Part of a small language model's weights: MLP 256 GeGLU, no biases in attention or MLP.
Each number is 128 + 32 x the weight over its row's rms, rounded and kept within 0 to 255. Layers, rows and columns count from 0. Numbers have three digits each. The size before them is the row's rms in percent of the matrix's.

# layer 3 MLP up, 256x96, rms 0.183, rows 78-171, columns 48-95
102:182105145085118101136186130109163097135147130091077075154145117118101120079099147147103057228135111144137114070155100175117127185102127132155111
103:123129152102126191082081063123136105142132139115106099055162141141093108116138160180104195157187087118082114155113133124137089075104096122113146
102:151121132184120139119133096172174115107192106174101044109084143149166064075081149128153110122082099180114148115129161122161139075130102079116104
097:156083177077124099104145141099148165144127146096093102122133120127150153091124102129157131123140062134115099107127115121077143117032131123140106
093:183120152099132132137143157171129129164142150210101115120156140108059083145133101163155116139175099138115084138140132133129092146116138177133147
067:137177117070122085111178075107067137157090161132120075136104065141119150111176123164142111080104125141158171085109153135132081145100118088102188
111:088161123130104110108125128171128121084136141139123135164138196101126063132117141172111090173157186092145208051095149138144096072196176151128150
105:085123124075123138131127152134133108113089133117085127178182118099089101153072055161106119155106131101084138141143142098075134125159123104160079
095:107156138148175114136194074160117125115144122114151093189165177142197127167088077143151143119107128143106170142127116115170160118097161115147103
113:170077148164131138159150130131122169155137128123144100129116139121160110153129096128099120127079181140165104149060155165095137128171094138114122
107:118091176049073095123097081095132065138132192098101155112151091120108079103134113133153146148155141143127158162050107128134141119170193123157167
094:126125156138119139105165122079071112086171106179168136087126158099123131080118122053119073119112127177160120138124090125076102127172144098151159
094:079115150182118134117138151153146102183124143143112149132140093111133118062119123173166124162120126160068109143081082183086097136149096112208159
094:113158122139177076105095141147147102092155161140138205100203132089107167155112148155135134136147139107161126076137077108151146122164134125176189
113:114153162155108161085124092191118104104100115172111147112077163143163135171117087145101134129099168149142109092098145116111087150155149120168136
098:119169132174113105115182199083104126083090204075149091103121151137078118126085149178106111181119138133123124132119165185062118104130152101144138
096:134137168154098147112123093098158177063079147164173119114151094096107070094117124081146099107121113124128161110178171174117141215197064155097199
100:110103164159123155149147071171124128177186091177107121143149129160114083153134143157102104130220137143085094156118157121172167192178183119147104
091:128108079147049090096124109114089063144128150172099074136130087154162128060127109132101124126179132138095154084127137116009119098147158121161131
106:052137118079098167088144121111136145113151139109146167130154135112155153093118116128124116152122171112125060062131156120098118128136153132126170
083:117124156153105141183169126189126104133132178076164096103099089124119156138162160100136155125112127106124109098179154139201143119098175162145138
083:188167125106098130121161153123128111108057161104159153087144092125060156119159158114150106119134144070125106092079121168159104091178078066123162
097:154124134102133122133169137180177158099175100125192140160159133141104201162096125126111121101126093141125169144082117081132143144168114104144165
095:152118147206165167114115109156089131140191124110126141064131170129089093093105146117109076160122167155155102195116068127153100165120147130156130
099:182199110133150086124151166133118141125145078160172141105162119093145141126122127131117141164163137164129111093159139197162104155201074119125204
098:136171074137146099135063146108155078164109084091185189137159129112121149146141107122127153126122104100121140054071095141143145140076092164119176
100:094188093140142141166146177127124129130123110126122102174157138101165103173162089086118139096189175132161120178117137122084151115226117173054142
073:151168171140160109128147101156201136096120191115181101147124134128118173132119147105076080192103136148182082127168103126127165146175116104163138
113:121097145192090175114119150160122150148065122119186171168152159095132128168109137110166176101164174082068142127110145137096119142131163155132110
112:160114202172121117113127152082094130143142155111157169140095196114044143098085109173058170150117164125096111117107184127115117117134128137067084
100:132088124208171076169120144099150140153102135182082139167146149087175088123136182140180147117091165105091140149090106164142139127081121114123151
106:138121155159159164165101147093063193106160149124165113132121138150185133142137148146144125148166100122138094124109094112225116123153184086141163
107:156118144150143144119099147197111163132134110112135056120097140137150079085136083105195148103153143174094151076188160127171139119162157157069130
100:114136122081162087106110081146133106077088076155119089134096091126135116080112118067115134143141094171135155087178108132114160146136118176148129
097:172157124129118106118153090116143127061147092144135115203140133113160077124103158136154113125033107134147154164107163102102110154084096103095163
099:182086119141139102120193046130116122155108082088141106159139077150140096126145106152070137167115084099108114079140141197130176162114135113165200
103:123123129137097082162152118177187143084166162150168131130078108169167127144112133135072124150091110068101155105129148122054094144135151143096085
114:133160200136155169147144146106137118115111096141110169111138112098150171193097158134155195098173150164073102153119137159126109168140151080124140
105:122080152119136156118150137170096116139123122193111153203119158184128120112130144122074155165132096163126112099141103069080121110094129111125116
086:122164067123168095134092113078110081131129178161155128185141121101131120115131170151113104141120119095103161173093101157076176116157147143106126
110:099158112143130191148080141103151152154136111073127070112143150130140109085046127125170114108174107159166085142168144139036131096201136199115094
092:143110078204110156137075124158133159080084145104180143155042175103128080073175135036129142156129142104138109143121094123144107149124140134138139
098:094122136109080168104131139141111158154154093144065120069138156128124131145173169094146107160102125089153122083145110102090166131100107104118120
108:060186122156134088077082123126111068092142129115153177083096123134108134140127194155150094105128149068095139134182108096135045125124138091153143
064:180132126119157156016152175150174189106169131090141164134169174113120189153131182129119119095123154139137168150104124123112066137164146114145119
107:127144084157156130167105099103142085117125166122117112181191125169135148115177146145088187107112141133093133136093173075156175123166125138122152
099:134161128173075164141179146155170094195139116167123122123151101156119070133099130162130125163141093181149101155144149083099145149140122136133032
118:154161115081051038163088180080142117090139117119064150119074134068123191147108108141128129141136135117157105159159124096111080113158125099080104
106:138095146075217162211126092119155075167089154173121134147136114120124085151110113116140090135194132079117137092155075108117185110177128120129115
125:096140101123084130103055134104143098089113123147177079060102105112065143147153116106127112139124148096144129121130071127174099111150098072167175
074:134147135090168132107135096138070139166105164144117103157128120120125096122098126167096063174087103185047134102087124146113144148061087134187116
094:167127054118124097255123128164112109093132159137116096108171172149099130149136103141109121161097120156090089141072150080124131159139113122068128
098:131083172149154128100093119142126111194179095149138105087187113144058105067161089140112148177106108086076138133130100138117193124115090114171153
096:125159093105108123156171110130170092113140157135143145160155105109146146108142124143204088087125128186123150118118114084086141045108090183067129
101:072087166113116159098108128146068101137160188192142116144100122099128138019117080118163178121146108155132119116169137147149113090144186158092123
102:130071092141146066131104171091089141155126121113098162105105134129113089077076205161148171137075140078172121127138115067142135092111128083144122
120:182107145086098135099120103120153107135131130076126145100143160099194103109101079175189082141160078083119121167147113118216132149180168122109121
095:146172120088144194132157142112080092151095112180131083159112124122133079127093186155101116089142159185138127111084097147142179108158119059126200
097:150099087080097210104175136178083164111105129102088043194143100106193105068141150103086117108133164112136119149112148159118118141077142132101106
102:127136183098154093146127134086123104077160142084111128127140114114136152149140084074117155137142115116148162144128171127093157227159135150115127
112:123100163169116175090152163178107165150124148140128136129092103142137133134128118097076116084089155101111138098134172156095098123156182131081117
062:173140142123123137136184162097171180151155068113155163113089155130136083091104167135194106157132136122127116143139095129111130062134103119088114
091:193109114077133094185163080115207117120164115162088155169141134169148161197121167080125101129086130118155121145160153149140200098073150102115153
089:137123171074084160167139144097107165193098144177182130175095108160141102161152169150165108101102130119065163149100151096146110157114124106128097
101:087101136072146121115122174105084153160152091119125133133139042119134122069163147107095157073121063107138122077097119165127138110112134076169132
120:080159170079130080099158135127178132146203143138190105136134087142094161035143062113097085141093115158161048113145143161102114129134159103159160
096:147116199145157090174147118145077186189091110121144129148194163084112068197116182139073161126175124111145145149074124162107058095134122142166127
098:141153151140144120129109087187098130156092113103130112129180132150103147124153119152079100112102128115143144078129123133248096107090103109179172
111:114088149166135173179113119062088093167072160124082145200090138090139126147137110125132160153185131141104059139138158154176064072171100185131144
074:091101169137103163176104086086161092120118119174137181173138076152141147129092157116129191122194170091147175043182190153126136118178096140158116
111:127153054079155039115103138157173146120121152146202091142177057100166189136115096157098166157170096091141137123084136094121109124133140090141161
085:173132140119081126151184097130149164138150145146098099160154123127100100134117129128154101089117130096090072145098073177103109038138105111119134
112:091153085142120119174136070097092122147151066133144148130108109194162160122081121111104104094162125111133217097164128170079149056130068133143088
111:150144164172093140089155147162122122116116114169146197203128159103176134135099138087170110126109118096198146157156126161080136165115136090144192
106:069086122135154171136123089152129137125099068147182121119101153164143091145121123094124082075113138108067186119099133217152165163169087096145095
129:120127168136113124055153174153113118097090039098172123135178075132157144129166135179142099124091088092132112117140104125185099162124138097196161
094:101173104206115176098160087152123104096134129110227108085134142130110107120126153153211096100142131105103175146154095131103123133147115094149138
124:155126109177159102121121086121140101134099168137173105112146110167172172151120124131121144103135108143097108143067133169157084120102140169123145
107:103156151107127069077091171105135104101212112173103095148113140156163248159154087089089133113100129123132091078135117113095096134172073108119107
103:163120124126124099125040149153129148172186097159155154146114106146177118115162174091168056069135147123152097143144092180093186123137161100098129
107:114180134155134179120132146080105132145181145095170196101045118141144146141143112137151044144099183128117083172108102112159088097118103131097196
081:064099128138106124133045124153117163150129099170098132126118115151141158168132168142142144091198087150145097138105121106184111133160107132125155
123:108164156147198156172171093130157071174146139121111110159145119161145114155177183104157124149151121088056088137134076090112100156086120151127169
100:160107164139126168159111129088137115144163145092041108123124133155124111123149143131117102114129151151140225154102159083110139104121111157131088
098:100181140141149167130218103100155079081125158123184132092152073128160184114070121138156084095120124135126092153137101146091106127090055118137189
084:122127108107151153189150128153102150153147140053096167106089139139142114148123163085196175147147140142165162066111151155088132132204140125165122
087:124066110174123097116117082088183101139123111151137166099119172144178144143088205122109100095119138092194063153118141135106049129150136102160166
110:091136092111053098045087141101131106160104147054106148129118091143090110167140128204145163139135100092141148150093132168148113170094139155101127
083:093118129126235110131118129155094104134118145138127135082096108186112156089113053159171144115133115152123172107176124101112134112174111149106104
105:130112126128080089094116077166154105111100117054121141135140133131129170125087102128067155133150078116180136160142070103087161154115126136142102
105:154116137124095136125151117085174074133161139154141083123160135129139026106122105135180172150161158139098130077145167153141112138138132139066099
082:162127116117100101129132113081150095141149099154106068144107120168116064157112148073087104106113087125139133120090078116144112148089090059143123
085:162138166065071098138056168108167169132124146095052117132117112127102189103135117159113089161104165121194098162129097078167127097133105122079167
111:126148134131047108094083100121054129181166134065106118097129101056077161169126089135134152134177124142099130104130098064130146063114137146116125
# layer 3 MLP down (transposed), 256x96, rms 0.182, rows 78-171, columns 48-95
105:124146093128160148091118112107090080098114162147113145065137131101151115156092136168225128097119121094085096141099130079097131080139163126148142
108:126155119106119114094162091127097099108179141137091118127200111109089138157151094118137099155092150118146153122188056087138088095191170107108122
093:132131139120104108079104136108106124129090179140165177135200163120053156121151145126088127150147125149095100115160102133108118137145138094130137
094:114089137094122215102175115191127102134106134118152127102155172093081113128067115139085128154063120184121175148099124129081121109210109205141077
100:130145107148169164107184121159130104068192128131146126131157109083110178092113133131089126093093152156138185128041114108158128149128169152143208
080:142121128103173140146144157057128136128129173141125164082165111111189113162128127150107122140096175165115165145126117162136160131097158156117122
104:123133133105078153082175075114104096097143147176152118120119173140119071121131159126190138135118098128172099154127158084171124143098145182112129
107:119133194166066081152081099117143151187161118114135094113197076151144125141142044110149167110191107104108123141131115102173135090081176152139138
090:146121161103095127098119119140108124113111087066140095122162131148121173093130128098097127158084103146174114098107137122076107172165134136131167
081:115111142165148145135094151132083104123142120129155116110149124158122131126148088138118147116166187124107142106153134133131092178123133175115160
104:130068126124134185148073105147095101154186124155190111158097119078114111180113089130197112124090082129150104075128081092173126124221141125109087
090:148100094096174070159120135159124067156122103076065087159144089122200156180042146098069129104093151117103186097114100136142167077112122142109116
096:113169083088128122243106112156116126159100124112119152148174132104139073151107102099106130114097148142161155116138123163173183174075120110038105
106:152126115093129110077181122035160124100147103143080151099108093180121137106155155082062160156126159093106126138128137104136099054186146110141133
118:093139123170086073128101119096146033123055081119165118132145148091190105120124123167145185144101143127117120199168166095105133102153147141121086
101:128120214163130147137137097162126127139136145116152067116134112071136070207149089124113113101110124163156170182141052149069150129138109105107018
104:122146162123117154116090138137124127134214092149125073036151111161171165133136117204144118118184100130185108120091128140102111086056103133117107
100:133129098108120115124105101117138098082146122169117147134105160138100131144086098080108126081152161172100119096169116192084130098059136101139110
091:125049099119102151113136156130120153102124096129183158111156090117140141149145145125100072128128136124133157158106124133159120137105073101201205
109:103181108100118074178110093075146090093095118158133156110110158088202141120125219128086118137079151129134102148099109163118097117147101182113134
088:122120166123114111119127122047031134124178104180116227093178136180193111075123117109095121089106077122105187140080119157108093082171107110122126
094:148188109187137123081113101178107122119098159052185113174123142070137122126157139126139170071083054112133102087104063102070145087120106140192137
101:057127129121113149160172147121118130110112120108103146110142118180126137118077059140182203150138078085144116128074141181134082145220113103104075
096:102161193112125153098174139080147164138162103095131100127115106102117153157136113223144147133116082164149141166117132109179148085135159160136118
093:086139114175092127144133109113107166080129097167099151120162112134087106104113105149159133179081080118130145091111148121114127186106149095128116
098:090140058118119170138151151110120130130145120094216124154134092114103158167104040128170163069139156091137103114152103109151168125122108143149099
096:100157183098164110108113095173109105110111144143156120120084095119156142123068176239170050153094129058171151093140133134107095142070081134165119
090:102179091123129117119123088123162103084131133154125111161153154144081125113129154100134152095131035079109048100145161122120117129132134125154092
111:100146086158094090156118159090075109134110115110052097095165065078117093121088131178156152160151081104130092140128154108119154152103167125137173
102:098133151090111106136140108141111164094082171096092126089148082111097175115133123117128198078152187094074094163146122104139092111035156150088150
109:088139117093085097125111134157166125092179104106156143096087088122113077080186157196116146168169121070105139105113149126091119147140128086160133
107:017164081140122129149123158128107185133088103140106067147120165136172097154153135171096136061129162093161134097117143087121100137078109154104040
115:204166132213153138100157137178135062146099137143126089121129144104167129105150076099088112086123119172120140207099164155100135160128142131129108
105:133073095144130093154172196029114131127154080055099134121107128189168118150105125125141116136119162151132126132110162181171172094104125178127133
099:136082115182121149093076103158143146104154156174181142097084117133048166119182114180179073081142136172148100133106100085116150093128170110116168
102:142142111121093169160092079133187134126140111160176161115157104065129160121129179098174074107213108131132098112126122120149181078105181127131122
104:110119136111122125165115162170192130158149116083127167116153132151115107100133171134130214104147174122074161163092124180172100101103118159140168
113:146164133125142165113175145073171118111114145120161108168155097122133094126083133127111191051190094113169110159164167103212098090139155180120138
105:110134170153127137128075204107091131121139109132127096137112127129126147163108086185038139116164159095122148148132167110136157185120170107098103
088:093105168144123174115143129181172159125121073141136111122113129173143131136092106083065174125145088146134079080160128148189126127096153072141131
111:159117072171136109118103108127126087099123165185135178115107169121161117137176084111186100164126095191106160129169073087175138123164135152167184
098:195167106135123162165157110099090101146035173116105121087109138138100108104184143149137111173101167093141150123076150193107131155041157085164113
100:162096146131105148102152090141176092110176124119086132116106120184103158060125159184176131096107159119173094116168113139146115108107102083136146
112:168116127117117122102098119136139130097123159079107136124142134096182126075176136136112152077115081183122086137144142153104060155151134043167098
091:183144101151157125101134116132154089144121108097120107190140150134086148138145169097151188140168072143144057085118159091123084110139137102203136
107:112081182151077113124120097164089073141155092144105153081085078121106102145092111080154116124149095127120114164117087226130164195148142108084108
109:089067199115039122126128111154119119086117137124139121126088102121130124112094177141137138101073118150120091087089113109201135158068151062146159
092:165093155118138148150124148075105145177141149110112114104236078151137090090163095117180151135090137115152158106123089163125078162155110177112177
108:092115085126112089156120078202134169149093114171155143123136160145175123169163126168063088109089102072138135167184157123056111167141143113120099
110:095138135129091085152128127111180041150092098135173146107154168090104117126186163066105122120137097079096118125084143125105137130119074111129135
087:118116082148132152101113062146118116143157109105114108225159187108049164113101168124107099093137070109075103097148147096126100099157119078135115
102:124137134101105143082129176137142122161160163180169101093119144094151082209058129106108135166107133144156142135095122104161168126143130094144083
102:148160173166227108098103163127099114155097157106144098156168171099102124146113172150100112172149110122205138174129182117167152123159095119150103
092:142100185130117104137164144133101122101173076117112133095138164144151085152131122093034123166137156167060119098127120168106140146087129106183173
104:139112071118152108113098091147111134121082150168100087141145069152091121114111108173079092115100145110122175175113102164152158170103111148105121
098:162144184172100094135046179174135118126142064104123164098096179116131150136129095176105094126119118119137156145043136172096142170118134114137157
115:121173179147087130137116102201161079085092092141162159075070141152113135135182149104146150190096068102153128101133104129137120085094123039145132
094:122134145095062128101107167090123151209168112148155183074111142116143127186101096127165134134143166156179103106135127153120087095053085171104157
094:114148161123106052098144102141070128158095109191088172050133141155201136092167094114075124183083125095139191100110136151118085092146056130167112
094:132123142164115115150085162100163128171085070146128133104176110096166119164128163114083092181126095125096135161081103132099158160078094119156094
113:130124106094126123137143106132053150120075132158084116109160134147131116141116151159083195153097191098095136164194110092167133092062138112102162
090:108091135123141108158145160068134151108150131201113137068150098160149132139062121147184103103125170154116131127105142152157169085097155151062108
099:053103164103091123090109154104083126114099092160110115140100092129143099048137125165220162178097167107121132157082082191097125179119080158069114
087:098149075175143101093132101118085115133089141133099135097135171083130064119126127066118136184171119101157074087175114145101146113155098145137159
104:132146169126172128160121129094101066178161064120143131108130145103160161169097151127126080132158131150113093116172146142130159156166044174129124
112:106086099126141132139144140180116191153124164113088173087129072126111118051090143148095143145072137139075141129158095121152160091157138153113181
087:097157112135111177202157181116081125156101174059139177164138143134115201122149114127109145176122168117147136121193174164153168176122113148147106
102:108128172142116137150143176069153119159111106135115141164075062096149132123086097119083178110145123191105079160131113104102165156148147109099128
112:124153119143201118165132138185097105113127114105132186054154130111130112160089115094112133122132148118106150133174100175139172171096161133137149
092:114109106115112143117137117172119122120164172130178145120114162168076160114108181171168125105143108133094132081116150113083110065128118060226146
104:101162164159085214112115156130134127094133103163144159110051194115110108147113148124149131149148078177124072149119132166121144098168086115117104
081:122096090141154094142096134129176145137172095157168154133123110149119103158106166148193129124131119172120137084130138135170123176132096120205134
115:143069186175111143147134127172112132105129130189135120125095147113100125072074157086077158133140199069123087136091100107133092134196085156117158
076:086111158110143109158121138081106156112111152139102118065093085183115149123128093115074134139154193131142123095123127104192104126131142164082152
107:182106155168111123102055108155126112106106108124056084116141127159161128139190092117081146131178113143151111140114195165070152091075114126146069
104:162041079106080097143147101187179142103106095212112067132090111147093061080116118109129128153146152073125187125089063140150120160121127144122123
083:154106098128142088156162176122090144131164132114138172166115042166189179139155121134089116184126148141138129129128075118141098140173144112086123
118:173085114074155130170125087110138117109109173093151094064143099120171152153083127097149178111129119156113081134124115144166079161091142156154115
102:114108138115175127190141104136155149137123131085113153120181037125114092143044158094113080168083138113145126145119074142151189131099141095143131
104:137167138124075134089169090105128149093073170136123092122073180140119108087150124143128124151153152159128088174079131122163155161110135135187186
099:093128172104119094115097114148156098109139107051120087130184168108142108095144107049109142143139122172127062168150157127153134125135111151135114
090:146152110115133202129208119123070092112097193086133166141120077088134119119117137149171116163132158110078123131181101163093118126142138121086168
093:162169069153098142078108104124118183137083123104173100139075175054067165091084107157139114107129107103106129126128163133141141097143130106164088
095:108102143134159109130136129143096152132090132134118176111096102119181112154050148115120120129116164155140104045078124159161093201111146103082152
108:166131148121160158164166080162115135119145080164137162182158113194118109062117139128151086192135095081063140121150169181135158112162094047145181
086:148141130119088105077128117110151124090096111204149116143151109112101160107092107167072116110143122109094096181156141133134119150062146124112136
098:085144100093156132120137192125122142185086099028177114127080147162138135132149117166100070139174096123079126127078128103161128152132062119137162
107:126195139116141131166139123104145179048173142153174040155111164159172122171101090168149110122132113080132087157080071115174135072119156122148124
096:136115148140117147153133049139150176104133099129120135060077132068141103138106225149108068105119091082075050170123160121107146151106143090133124
102:155135114103177155141160200082070109153128148123147095140130124115076185134161111126142134139104129102090158129103111132093107159169118133157159
107:131126143133143166098149049146066144104094099145145128154129125116076160136102170118117100140080158107133045141185076161152074137149121146060063
101:125122126097163129164146143132101093133131142186147066116137141160145122124103136106137125140118187175145061105117140101122134151128071199092125
075:102164108159145148123176036173141084117142125142162124124134137102120099126130176113170143121161050090064116117140174137104139134113139120198079
106:164108101113121151157162078145179096139144163109184139142137193155137165097162127178121111109093168151091128124076148139077089157147187140121172
# layer 3 MLP gate, 256x96, rms 0.187, rows 79-172, columns 48-95
091:112135146127096098124146111151134108181172179157145117135117145171087158094181133133112120162090138178164139100146129099197123123088109113129127
102:096129124119069089097150150126188157175149087126090130146147130122074147142123181081102077118090118143184171199096114131116104067154134161073151
101:119100134142162207112132155087158127174139151224081174155127135126085095134158117169090174136102136141174108139114163067127033089157151146115107
101:116119124096151183145045144106163172134165138158138137111058165161167128144163124108135166136122177114100171095176170144139089114066145112134153
081:135196153106087180115137176065138154152206071106080149114170165118143146201101133115126119147074105105085134105087171141122178155094117117072093
106:158085183131126134233097115190154114134099091140181118114089088114087131165154126149114115091137147123087153152078144160162136149076074102138118
096:168169186123130156074133132076160119166165142073116121099138217131112151146190123119125150145165162131160104178155109128193125178136095089153128
089:136166166118179107161109092164129160153098115120136162110100171152181101169069150117039123125071137122163097099063136129127081099169130079176167
107:111171151160101135168138050094164111084120104148145166100129105158061128155096131131123119092104129087092060113150080139130140123192035104126096
105:147155114103109139154100125140094128068175171080183152140167132116135127195111117135128175131133131116147161136071113151095150134156041042118120
107:085127118123121135134126137081079152162086139148119111097065097116135080128134106136084135156090155162000134138079126083106093066102173163128112
085:140133082127109121130102188143204192163146122133130096106125107143148077133047133134142115159175107126143125141119125135068175089135126098086169
113:099191106107066088114197138107063120107157144125169107169174138150134163105127160108083145073170087122143128165118107125133128132107110213139148
104:150155145098166141214123136097118065119117177151156120078159152119134179165136143064147176076177164076147130109111121140119049138131119124096155
098:087131109135094121220142093109124071077124180104109143164144125202169099171162125125147128173156095076199129171108124162119091161092096127115187
098:133085106109134084090209105129144123101122111127126197197126155123148068080121099139083105143121097119133161127086113139121149161191152122169122
099:126132089113102129138120091144119072074138098082122168162137026161138079119140154123124113151117094119076097153115120158103168132094112110076091
094:169122163126101084078134110075150133092189154112128100121108098142166165121021088170183178127086155114149113062087131124059127127170141149100100
095:170082141097138137111120152097160085122144086111167110121124136125169099152093089116071110137150159050165110141180127144116121072124148100148156
084:106119176145104139068152147123115162135143117134095198086145090112172072112160147164097137086128118070099149133051095131115166117106070115171111
087:167131158119165152174154113093153121147101088098091140095113176139080089157118104153104121119117197075074157178108217104129118143103110079153073
097:116129121103076172170128133081115165100083078158075157097142107172080134119188126133189185136075111147111165081150142123139201156172069117104148
102:152121149021130155137148114168180091134119119171074077144173164128134085112139095146203116108137177060160164126154133103153151120070120128143071
096:159081151090170160163087110149151101209142136165123064165076155147132106136138125136195120145171111077153146159097117125143118034140121088136141
101:089087115116070123121154089121088174105113147169153112144170164144127167126103185097152136121076144180087116097097176105172142105113163133132127
097:092104091176121165115192107165137118199096131153147142125075116090140091138115081243132095148156164147177072118082130099155151131128119115127138
082:124122213158152131104137182150121162105143146118210105088130080077094118159056136131109096156100098148110116154104144128173152151129160074171137
120:148149179165093186108097165081096132137138142119092111148092127146117090192111097119157131088079176089076111213111196143094120169090152130119130
110:149138164109080146146166154131132118090110128123118098083154084140143163177135130168129123086164107081077146177106138076149079211201104104093131
111:145124170211128206079175132110121152167106106131168103153104131099188089122043116179128121203093132168122091138132110150145110138099156155103120
104:100111155120140083098131130083178113141201146141128146134159161129108118138111123092118172197115149183154118166183057168111197099180129110164214
089:127050168062112104136087118102124074121162091155105143060067130098116155099148148147160124116106191126133088152094142138149159122148123134220107
100:057108173092113129103127129164125133137058120117123157138050161101153140146064100127101121109132139141156142157153177095104110229129149164142132
090:165126154149083135148194129086122123181090155192119108125146144164081090109147085106121114133177110148106120149166087086113091087130123159078109
105:107103165167069119142111182167077110155096109103104160087109154115148090113074077153110135122128141110160060127070155127148068089142149103101149
113:132126170125060107131152143127107148114091117106081123182093094120147141177188136097130130154149140115131120107120151151136119147120091140085128
115:200067162120153130064145172077110114154108127209106112163134094125106081137109101143144137117100111117124125178083076136101122193157140150127156
122:144115206137164158136123112095080108123079059145118109146091159168117103178116139136066133159162135101153126158099167119148141188124163130112156
079:148150037149154144145141105137109113130082061144093131184143083104164087127127102196093119142144109114136178163108136142143122210127109114125108
108:103118081119130196195100136125118094139144093093110184102052143108134165170078078171069153173113110130119122126092151119095138194121116145096118
100:158130142143094136197111148184129113107167138140142126182115081153115126144122082193166126061164118089091102081094156143091132075126130134103128
107:123116128084092122113115124079075123119127103202109073114155113138163107115101095152089141133093135205092087107156138111137140125100087174146198
104:139136168123116057100116116103169120131152156109084152111114111097136081167120125149170117147082139121146160126156136103127072108077087162122068
077:151088195182116122158202113202196148176169136098176128121191168095165185086136156121118072130159169178115144096089110118134104129172120143126107
102:146112134139094161158131151168099119090109150161121137147142127173126187092154121070172130137120134111073178116152121101154065136075202173132144
105:131118087101126163144101099136129140141119053122117101097099136080154084139062167107183105096071194123149146112110177142152068107077129060119150
083:063164148156072113075115105100144096164112130093108076126194128096092137073149099144119161149123162067125157068142196100149129127119125158153094
109:123206141117121171065096162044176068116114180181163132130103091116098143088072127170128159076173118114088083134100109107087125171112094158122176
086:083188132161086089130167154112149062111189112101128166118119154122133111112152123142108140143055161153162147102155184148095137073090086148093142
086:123151146145145114133118115171103155179116208095219111110129115111126077091141132153114132135155103131148170131101170129179126200131158118167137
106:142141192113135117086140134126149171157069138181108118180132154144166097180114150156141083121108145113170105109165110113122115105052143093124180
106:123142156138202104120160117122109087147132192122182103152099132160086122095117088095058094115092119197089063191116101147108071166156117093134130
091:162176146189119159128140098163178161099109108134236157163170094099164141124123166047091112107091112187163120135134149150118173119098119134158176
102:167138126129140101082097138088115138140126089128130126160170177155169170166228128132076087119105137116122164120115117125167166123124088129093155
105:190134153103114147116114106124144125129109093147162162095073048182146142138130146162132092095157137109124084089173144111117118135148098174146124
097:148116109118150174166133114103110082097168121140061135098093156153129145050110153111181120104156123143182151166109109157169137132050120127098117
094:160152160160098115117189134126129189086170134180117144116151143044115102091081141168129131143048135118106038162098134122094114128132135147128135
093:085187165118152057137159123124130088092028165120134167161138090134139150121119117091158080197100125143166135132142136104082119152119111081105145
098:250111122103113129130147113136164147131092130140090120089087138161103076153125117092130147144155072136159137145109146145060068110119074152082128
110:109035156076102158160068165107125119087126082123084125136109115148154129130128128082099150163166121037090108155151145086114119150087088173129127
089:120105156129164138082178147162162140102052167143178139183117106067162118120106089167165116164125097220106184091082145128189169180119131171140151
101:098149127153173195156106174166173166127153131146169145119201128152187159168101164121127087094107125086190152129117106119184182087118138085138151
093:079081080181144129159157128193097138142123175143109119107130132120140108095143171090092116180142119139185098106162108128066111101165082163123131
124:110111096123076131108080099139148122053113154081144122086181125114132163137124094134129130139173140114163192134140160172176106164158101145101133
105:161124181196125126162138136118155138090073132116079102146190189117133126127054137110056141158144156094149104186079127077181083146149144128113097
096:088160111113058125148126153108145100170171163069142143094103181137104152164118161091151148112134113141135132124114094129136102122135067091143121
140:131110123128135197104141113183182132202095144123150095146100124154142103102134115119093118133077102120099110137107114132135072149104114134169162
094:129059110150153140200155118181146121170060086133181166077123049153084153140108121113124091126158093115106078162180110190175147133137134135109120
082:171162205077091199145141154180170086155149114128115087127121128192114193174144140119142107113196160092112140058145079121099132114142130128134132
103:158076124125070047136125130077132155159129100156145136122073085102129103124165096184154123119170107110144111120095149128199163086130128123115103
085:140206093092115117145130120101170134184165044127065096094160097147144141192136173100128150123144155087129100144133137091042157157194116134124089
110:087132053150165149101124147125075148096188135140134106129142106155090100143149091073128122098158147117211070151200109168120125109180139152085137
071:119133111154126140095139183119145164155100113090175135184213089086152052111158162149160126140118100074119151149179114167086131129139084115115106
098:129103182100144154093157105043118121153181122115156160080134117091099195139115122098090133106128144152163113148185161136147087123170165177114113
101:154114142160135107137116125091143151105116090220123104124033098072112080108112121126167136105139125139137143080104188146142080133137101114116090
087:169153124126151116099115103108154104121147093138114141103162139136092149138129149099209133189165166158164202105134112143125090142149116123138160
096:099109109093118136169132120083129091129121166208171139119163114101080102127146109118087132112184131122125079114074080120125058147109142224135105
101:112132147198134122136183113129081097095084097138155061134163175138094102135154071157133146098110111164116184137155073123142182107134116099143128
099:105124123109114147130094171117085151166133127121144150067121075112124161200106142143125106149112113133106189082120161083161100070095138105093102
099:087186133173176159111113175160164120150122148081174151087183163163151120133111083152129110064104156202135121147142154123147109120094089143134121
098:101123109126105179162160095116059187107131087165189132151159107126165189186170153132108133084134130147097169128113162138152113165099093067134157
086:122184137151082091128079105110115163184118112124151088143156153088107181106135138128134120188122125100106163101127133128144164151091103182142101
112:186084135163105157098137072116088175172162190133170158142073106115138100189094119125122154109119119131136060051090075110136124113098121102119149
096:136093112123143073146179109163101087104163099170133122092132141104161160111094098137105125160111147121109046132158180102153153149053089122128131
109:190140132135116096106130069134160135136165095191137086130121140108123132093173090143098096138161142142151150099153152043165147080104142116117109
102:130152093122118083153125120139097216110172150147104137053086113124133163141121143090111101118182178124180149109166135127146156097150138132115161
099:154137184082071128140127115132143121094112126156114067130124078121133146196069207145114134116168161114106117166104130137144133107120133130092174
107:095119115054109076153079154152099110162087181143165079160192114091102123164131114136100129143174139099082115130088114089141153100091155129103143
100:112150176062143093173125135140085130145123153080133153132138154138127130110135111097067194057140121082103113182123096153148127235144169159174147
110:124157130083106100129133120082159141166151151130083127047202154138154114139092133154197058105135100155175135151190128109130136153188081107069124
101:105132121107105074152205139130113167149172157125194202120149107146154145072099065145129149138158133102125122157166130128167193074130124112122138
092:092150126148157165155142068140116108139093135082137088090169109134152118088152175128194127155195164144056145118124126163153107175138158203152108
115:174125146126084113106105142081143063117096148173147178156116133078173133167129093135122171166171088141098113164092106132153109072147072167125130
116:152148179104123144128154105171078146162127094131163091142138139117141098180123164138121107157143108171122106079122099156214112167086115097102156